config = dict(
    n_layer=15,
    d_model=256,
    n_head=2,
    n_kv_head=2,
    head_dim=128,
    d_mlp=1024,
    vocab_size=2048,
    activation='tanh_gelu',
    norm='layernorm',
    norm_place='pre',
    norm_eps=1e-05,
    positions='rope',
    rope_base=10000.0,
    rope_fraction=0.5,
    qk_norm=True,
    attn_scale=0.0884,
    bias='all',
    tie_embeddings=False,
    parallel_block=True,
    init='uniform',
    init_std_qkv=0.0386,
    init_std_o=0.0479,
    init_std_up=0.0552,
    init_std_down=0.0552,
    optimizer='muon_hyperball',
    lr=0.0179,
    beta1=0.95,
    weight_decay=0.0,
    lr_head=0.00819,
    grad_clip=2.0,
    warmup_steps=34,
    schedule='wsd',
    decay_fraction=1.0,
    decay_shape='linear',
    final_lr_fraction=0.1,
    batch_tokens=131072,
    seq_len=1024,
    doc_mask=True,
    train_tokens=608100000,
    steps=4640,
    dataset='wikipedia_en',
)
Each number is 500 + 40 x the weight over the matrix's rms, rounded and kept within 0 to 999. Layers, rows and columns count from 0. Numbers have three digits each.

# layer 4 attention output (transposed), 256x256, rms 0.0479, rows 132-144, columns 0-255
464525498546505498527521477535501435424498513487520486454502585460547474455472537503506505525429456519504564503506560470590510558558518478529541426512478472473473547442531483485550550387495455447540484544469553563471538527523387485504454552495463497593488521552542488583472425509478405441492499488523462511529473421451427473497490517549507455575486498473545468522485512588526477379481428518527555545509577490489521382502467469537513520465502505508528571546519559495490489565466509498550520463546578461505499507462573462502528482488486586452512443434435488460459484492505520473558537505498568550562513519449542452439475460544480472478478429473450498523559480495460494507541466501545541534515537466477449533474452552487488544448505512442395611451488593522557509407563535
478452584549469583415531495501500460577472513510491497456537432508491484599539506481513484602538453535527501509588429505484474598502560469464517492540452394564447539511499547491502467583400493541497550493545520473461461492494571542591473458463378579485502540511522505460500386585473496459461501497506561455481522627546470481530514452543487590502512522463471463497500526464461527538483475440535511520499442444529505547470541541449480488521481547544482523405531483464521539446543512474511533514496530515517576583500484506516490527502480486498483501539463542538537508445501541427488475524441406504485438608423462548423502456499515463529405492466456453484466446486514575532482424531460443487446497498557532507458495506470506490512542537492510452503520511476555547471463489
539481463503477493550533492579511496535485488520513525529518514469453504509505420461453435474476495476556519551498395468538561521474500493563508490496519490467501489535521521501487484496559516499491435547507516513493506471459512466500506501516517491498498489491429472528507497463507483470477538452497519494534543512513551470485500492544486498493500531529488545524534471541476507547545524495466532513530496479512464507528506519466560509500440541480472508481483511518554555456428460528471504515423477537478412585468516454472493542487478450582444512552454425550461526418425511494518472410545499508513540535489569538543524487476493595571527505582532470522526516470444513466484487507488454480513482445499508520525505350468482542518549456487489503490519556541461442500494511
487468491459485525474467525485510467513562470516478482520514466477583408501442512544563508482453499427447501491494518538495596467494572534482546447512495580570493499402480501564516463524516519464458446556598564514499489501496463480511488521514428491542462477594553513535520529620479534530511410486503473527514519472509446508472492547522475491473506517428509498455526460522463526527468475502490499512461546547448425513526575529510523570505510504464494465543518479492532456534484481518496538601501514493432425482555474471464600561416499501485415494464516515469545505446449513545517522514453483429463573489496512485441543519524457580504438442510498485571490559439483550414540473467542496422474410561561540420512468473453535507474491530548532561450491490486563456553480492
556532539497489510389504493422468544458438527456528540633485471493446531499488577413525412558509503563542506444561474513465436447455403518492505626509527472472475524530574512530493565539594557530425484409465408437468609522533577539552412430510476429563505494450527464405418526518502465438437510519496479512521536484464444392474513516504453571543485479525425575468497488476506463531468556519467571494508470521588554597516582469566454513500513551488573575450423423537510569484401501515530554556536576516455530466535541456556475517532573438506502451568416483569510542423456446554556489514483457451493504557479449579542447460492503505378513588429516504501493470467535446549537515478525483524511416529502430527422478402498516543496525523468554502498482564500525509488516482
529496421495443546417539534508476462526587513453476508536505476514488496475473513467501552612467506461444548512534564552463470541548552508409514419528495501459571511542493496515499485523459517516470528423479530500490489523493558517518569512440490527533570477474472611485515475525439466528452506445515429527534507501432496530545512500554497479544595506437485578469486543484527515490549464547467485435531480497493463486573537454481436478461461466418568544491473509511455421504457575457567544469482523544539576474534492476492440470544498542501526443453583510493508466531549511556464446498452551550548503481471395580487471523553516418454438483463447476538487476532498489547562471465553508485469477489519533505484452503499441486491449460493488520520510503547545511477458507
463487511483448541452522487446426472476428528476442599547461422509460530493429556525486485448435530527532527563462458508529508458477450508539500550594501528467478433484568557480561457431520526566539576439518461498489508507558493536543474492515482541537532486522507534489499607497515494485519492553520569507484455502487481616492452531498532533427515504579484595508600471411464459521466497475455452451504408495532547490539495406494546576456517412485532500521552503440524501442481468494453462545537426550450496484470513507480520424575556477516518510539547499501467574422520483510550577523433452505475520525417524467562510536455456556483548542474393509451545522482446458493461492483475494471541474516536505514501542504505433525465472526479453573518449474563488446582515509
471504464581477493477489503500534475545493500525510520587432498497468533512469468486534492533551498495436481469515504527559598473504504521453494486464517402531500505511527545466471510468467426543474530580495496482549501569455512547405485459514495473484475457441499558501503444519501452554503472508559434565474510484566590538540527545507499436568531487493482470539506459451453529444450570502496511489464528526508526518492544513458486451498551492499535530512479452543521420520483478532474460541504521519503570493546513568484521506536485486488483533497495564511538493565558486486485488449502536565560500500505477530481458435512509462413417472438491581548510542499535492535517502507436528476494482466465477465506482548505493510486422514387543521483409427493494542474449495
524504532496576466469487557487507441469452464449448549484557512480464489526547440503527430488523491510529456443493522506480527454509495484523470554490532507461458474528443518541452516516518530434485537510498481490514495471491449470481569558488552497448513512447502506508494535586515534478507522589483445494541490536531557519517508533517453486480560510452502498470500486509471472492471461440497431479536467479496523486513465520539497468433463436498419470564477542499495474570429544516590519506505458545494456504564487530484503550522527470504556549531471499518494503441547483548552517516560498488485546475555532516500484493452440527543509510451494474517537498498414478532511485506532521445495449457517517537516541503520486508514489471459528442526548547505450533492497488
487457454502549594487472465499470532485560513480509526476492558518455495454496467488562495496523558553582476513500449451478507451499504490588508502441512488447542513484458518396448582406509463415452472549460541523445460455468537470497433487473515479472544569445466445495448498576496426501452472586435543402496561487477480446533514521482490492483533497515549466473505463508525528463564511443496546527542460393511502552452498472502501531428537542582465477526548487515500440511486478538498483487499505505544521477468504468521506497557453491497536540521511472517512529522471540437520531437484423547460544479546563489546496490457445550569530445585531441514565539607549483497503527519452468495469527406516512561509509458545489482522553538496478564490594501502491533488556503
475464551486499500550536529479484507595511529472520479472558581490465474489504514495516459476520442550514458613438437500513444524456458513503553534489486476519518462548519520499537523554529514461584493443502593521573574505419478536516457419451487495424454480535410488533473463569503500469504521494494446494490513502484534472465434496472487564512468468483449482543442498504483500530517460562489535483554451474475536538586475522462512535517450498526438484503478499441516541510477523532470464486591500533480499517462494465480516616377530516451453549508435457497563499529595484508506514542500500424533412608513442448546484447509583465453479499537543437480512444498534645523491468530519516509463463511489420424491434505483474543487583468530459506560534549523525488465551489
535476458521517464460495491489518496482492469464444534516486494494586503480492530492467430520522524468480526458499522510487462481577471538501483573554516478485558556540472458567565551496469520434517477470471486536483490485513550432485495519500498513421526581501568452546478511505495492498472520517501488454511543503453486502451528491489515480468510496445466539467509533452463560563556506540518511427444516538474503487482507515478460498470451476488506571513453477436477522525519480550442425466418499531529557436426466513486520549458462495489528537480420503518466483489526581587474522459507528531454520461503494483508546505547466461531518477524493482524466510515524508510509496485539535459499475495558454498465531504548516501513499418482536529494540605482474568547477525
526489438450453516503469505458504501469473504562506538529511500488532521564442541522505479503472489465530509428528527488466505542499512433447510488514488532513466509503556550488458443429534574496500542470548536543507522515507475457498454518495518479544584464522502519524475515464511470468418538516530487489564456454464396491534453516459519448486433547485491521523429497512525504430512454517480465482465520569487534462460483501584547573480513485498450569481519423513522513499522447455540525513494520519540488445463582506468449512541521437518506476542552417486485503487512522459545507546419510470504478523493542572488509509525534590518554508510441494451566498477503425428491516499489549510480478591506485533480471502523551526511498515523444555483442495521513463530550478
# layer 4 attention value, 256x256, rms 0.0386, rows 133-145, columns 0-255
519497455499528424553462469497456555411578507502541484532500440484519519468417479524535550411471568463578481471409487486500486457513423514532573466435469539516487459474556502512497394478526457539517462503507502487561459468471447504529599544539598529501485504526546532501541528530456512585471529441502494490567452475519530469538513445486456492453476524482484568519478598508538557546471507492499416431523530502550547430519532484524486519457558499452505510539506529505541578491482498553382461440501555435480450534468555432506470477432491525473467484492544513481568548458469423534491504469477523460553482405508450478583454529467539446529478490508585539463569470499454504451499532533596475533554588584504470485468462583509561391498470469500557526516490506520397474454557499
464501538485542541462509506531510497500496494475473487462473422464522544482492472513545539518560509470517489444456522526424516519524517471474533424549496549511504454424514468555533506542456504472465589455404468466499471516472519585483502544472463473523515503466532483529501532529526435520525506521551460472558468518527552547492573499436532486528553526476509417502481591594469525468468462476520503426454522453515501552505568533515479452472496540504570507495510523430540452488470507467449450524523536482499481449433481494560526476569458481511574413454510558520496503546543455505530520544525420438446500522506522436476538472496561533460512554470477438506488461489426461461465486510530507532535533490551485463510548470521497498556528480511451457504513515544533536519529482
447512517576471474444395472471466534468512421481468391520452494468442482512524489428514491556543471498471482494486538521479539540493549502500466571535505562545481434488437498520526482531547470501413497462441508511481500505468575463535495449502513552466533445530539481390547564518442453482453502462554509478404562427492563466444492517516501484503530571516456523511519564452421593490512506521545478526468462520513387444431486403594520493473534530526476506468506519489463528494466521539494484475544528520549556551533550469473471493498505447440467451483515674507516526515582565451515408505579497597532507484475436512527546505497527454471541481503452531535538444460513525479576530451494505549453522507524442501579520501518463522518522521592489487580559490521446498424530453
487430501446527495522472506508527544459556500506571501582492497499525554482498498420531499453453525511435544465510491536535555616481534510457547465512503501559515529496504487470406490530491492446485558395538460569489503528469447504474553552437486557464408569517502476576469509503486458464567545492465506492440424528586599548530451364526497513577488380507536389508553469483520485481486524489576503489457615451558463463490500430421487477570525479563433454500637456418488520450492467390488509548507459469478444524408466502495481498458466525589529423499546468425476541555451484522521451513507501528473463481618517527502504487605535502535480596528518494385517510532493437544479520518579461480548473445580518500498534486532502452559528526368522403425480516442500552505571531
456541534478566470508416465491453555435449460486545477507527475568489415593496543518497509556534548464459547475575509473483510447438483492534526579472375529547461453520481466556472544418477458485524458524488579490464490527476489530523515525572527483529569497535554460518409498560483603505456563467517560443452443486523502418470512546553531511474464460529481521454503546532517507464528502478530532566449477450559571539472499508496532545571460506435447424571530504528541500568504495504491535461574482400488391533579465475533474514530463471428447532514522528438570501505481447489470588502438487543496499446501530546471455476443559463525461512508525480459469502488600563463517513519516475534571507449437523493383541538512473521452593496479512509466477501490565481441575448
447466477515489475513468569522568519479602425520452510461504584433472544475560451444463539512523503429416495504534500510484424541571580498429439553459516416518516490452486507493450523597469558474517468435483570468470412448504515497475527557515480445490533531521527529527515479476430495521532484499525396452531477560535487475615505465515465501477481491512549500549401572531496570416438509470577504530501527493464422605545551601441474511507559533526507482462486523501572435525490528513556476453436474487560495536528489504548495483498505511578536359573474504500531454573506446425405527472516505496487461475518546602491506512489473524469581405559519496577362465546525428515479539524505445530488473461509433566485551541515596463529482485502446491493549531540545447455486486
538523579462455529460530476566465492472452518472452471517505507541573461551577496537533589503472516492508588579572404473539457459459532538524536500482493512537573423466443536534503489501548562484498438473530541488526480436476464416508544499516524629525490422502487488503461477464462535526584523441503592524484528483523456431491484538535491558475417488468499605416486483521543489537464506502479554473544491455481444517424482454464497465462565536544548371526514569456507528467493512569548536510556484454453502458533510458507489514505513475447475444521461553526485503439507507476428453462465517401528548551419486531553454491523532493535508424561480490476495533447540495488555463470571533534541513489478528620506508469440468513476481523526522506486462510505500488514557478
546516468515502578472503513496487507624457513465441514412415538512498552518486549438522555540536525458509470418495503558505476548550499535511494528523542465475558522489519467509483514507560431501500513448482470513467486515519565543490487481535396584428521502479540470493516545503529446500539498537455520502484443533503407505523513467513508511525490448503489476496512525519488491439498467505482479429493525500533501535449476500459488436505557564526521465474442458569516489543435508423517422419527596541540498530455543492483522531515489498486425518439486534489513524551541491501520511456485516533490501526482502573421489485487507427468443458576508474448483512529540519467522494550459506595553511525558477521531537477447452376531575498594477519507459447566499588520456477
602491544553486451523588602558514533526511503465473527452521379407581507478552445481512507484448479526534426544454515514506436534532381501545561531505550571547559414514502489537489486391427501517478515413489512501524522511552470549547561465473437510445513519473521466439509467466611465468512522481550488552441576555492443532500589522447570459502547534504495514549508414515480454492416478486505550466469518440485467432501499474516496476520552485501527509458491435546499481448544523452546444552477570507470445415430513468443485526476493501492514539430479550527518500506432589526513521513536541423406429475492558524549528388445499456464486525541470507528485507484581489481484503498530555515536449510503480496490443546462559485527510519487527444521455486473519575535471588
501496507446434477618485460495400564449509430533530496500532464500487522514456462463540511528533498490485474483508530481500507517467479519555397458502477486490450593466517533466493538528540461540543527562534437514505506450508513513516512603523490434497495560564476474400512522441445488422480468538377607560474532467492529537529558479448425484534495426469493457506449542497589394505474550505513550516476537515534445524539466548597537571410559453454503467524515448467533539455496466486506487541482578509543568485488504537492525442541508549476525538500531526503496512525466587526520497462527433432438510392587452533510501506513469455413501514396512512481484520466473528441489483472550466483515551554554502433514495541513570561507444505481544521374507458438499553517451537
457533556532508546472563508487520565563417500536518523482511494473523489494470537499481491533522470505490449402511562515555486538459522498522543519539513495509469494523419429521441501448552554541462528502478595449512517519484471575488517512563491444430469480513477456523469508556534532436537503516460489564474458504493513497554560449443495494538495460484529518465473417500510533573527500396492541495495577452491466557521487542519466463509471537460491489428565445594430478448461542599493519484515491503512496550540443497513548507491458421459491511528518555527458559549523498436499493532512481596491495533444471488467556456467493471532551493518526408470436436524534425446408532467454451506497521481561596394510485484535457474472590558473542581465473438512473518485469550
547520428498425560561460522484519562466609477464464476533518537541410505487582521474451427518534520538415482442499469480494536526574515520497476514572527462475565476453418483449466507487531440465486448495508529525513532489542441448440465489451512536531514492491544526523550499485540545444495503487504513554473597492556481526483495407464577534522519452461432419535519426500469548487455491476565534526517437510519508518474526483457523495546546508519545508498497498425527458550478631455475516509485444519525497561515488497545437492456484492575589452477484493526516512514442497563501496560511458569487499466511529447520506506512503518495509539463440550514555498483537462501447483444499418461489503450480400484526546506510477443490550558511452495568472473530524569457502482
563472502496487533510498511475431455509525532390461488502569431582537449508480414537550410589504447491504485546538479451411475498531455486606444525529484501613506455431502544488448549492485486448486514563529527559465491455493584512461523574543430498470489412536446438499506495530433535429524531480516488596458518465474485507471508497550549543554455487512480448526482539483474499544515500558472477460533468492520543477474494413527491431463520469410503384527537433478492452467574552542469442544453483502426493488452512554459561527464430493502571527449468517472488473516531633540494509556593509438514533499538500462577476503501487479538466534580508563500483480579581598562557463471475568476471504519406512474516537546448477535507497537506581445498532521463562543575465471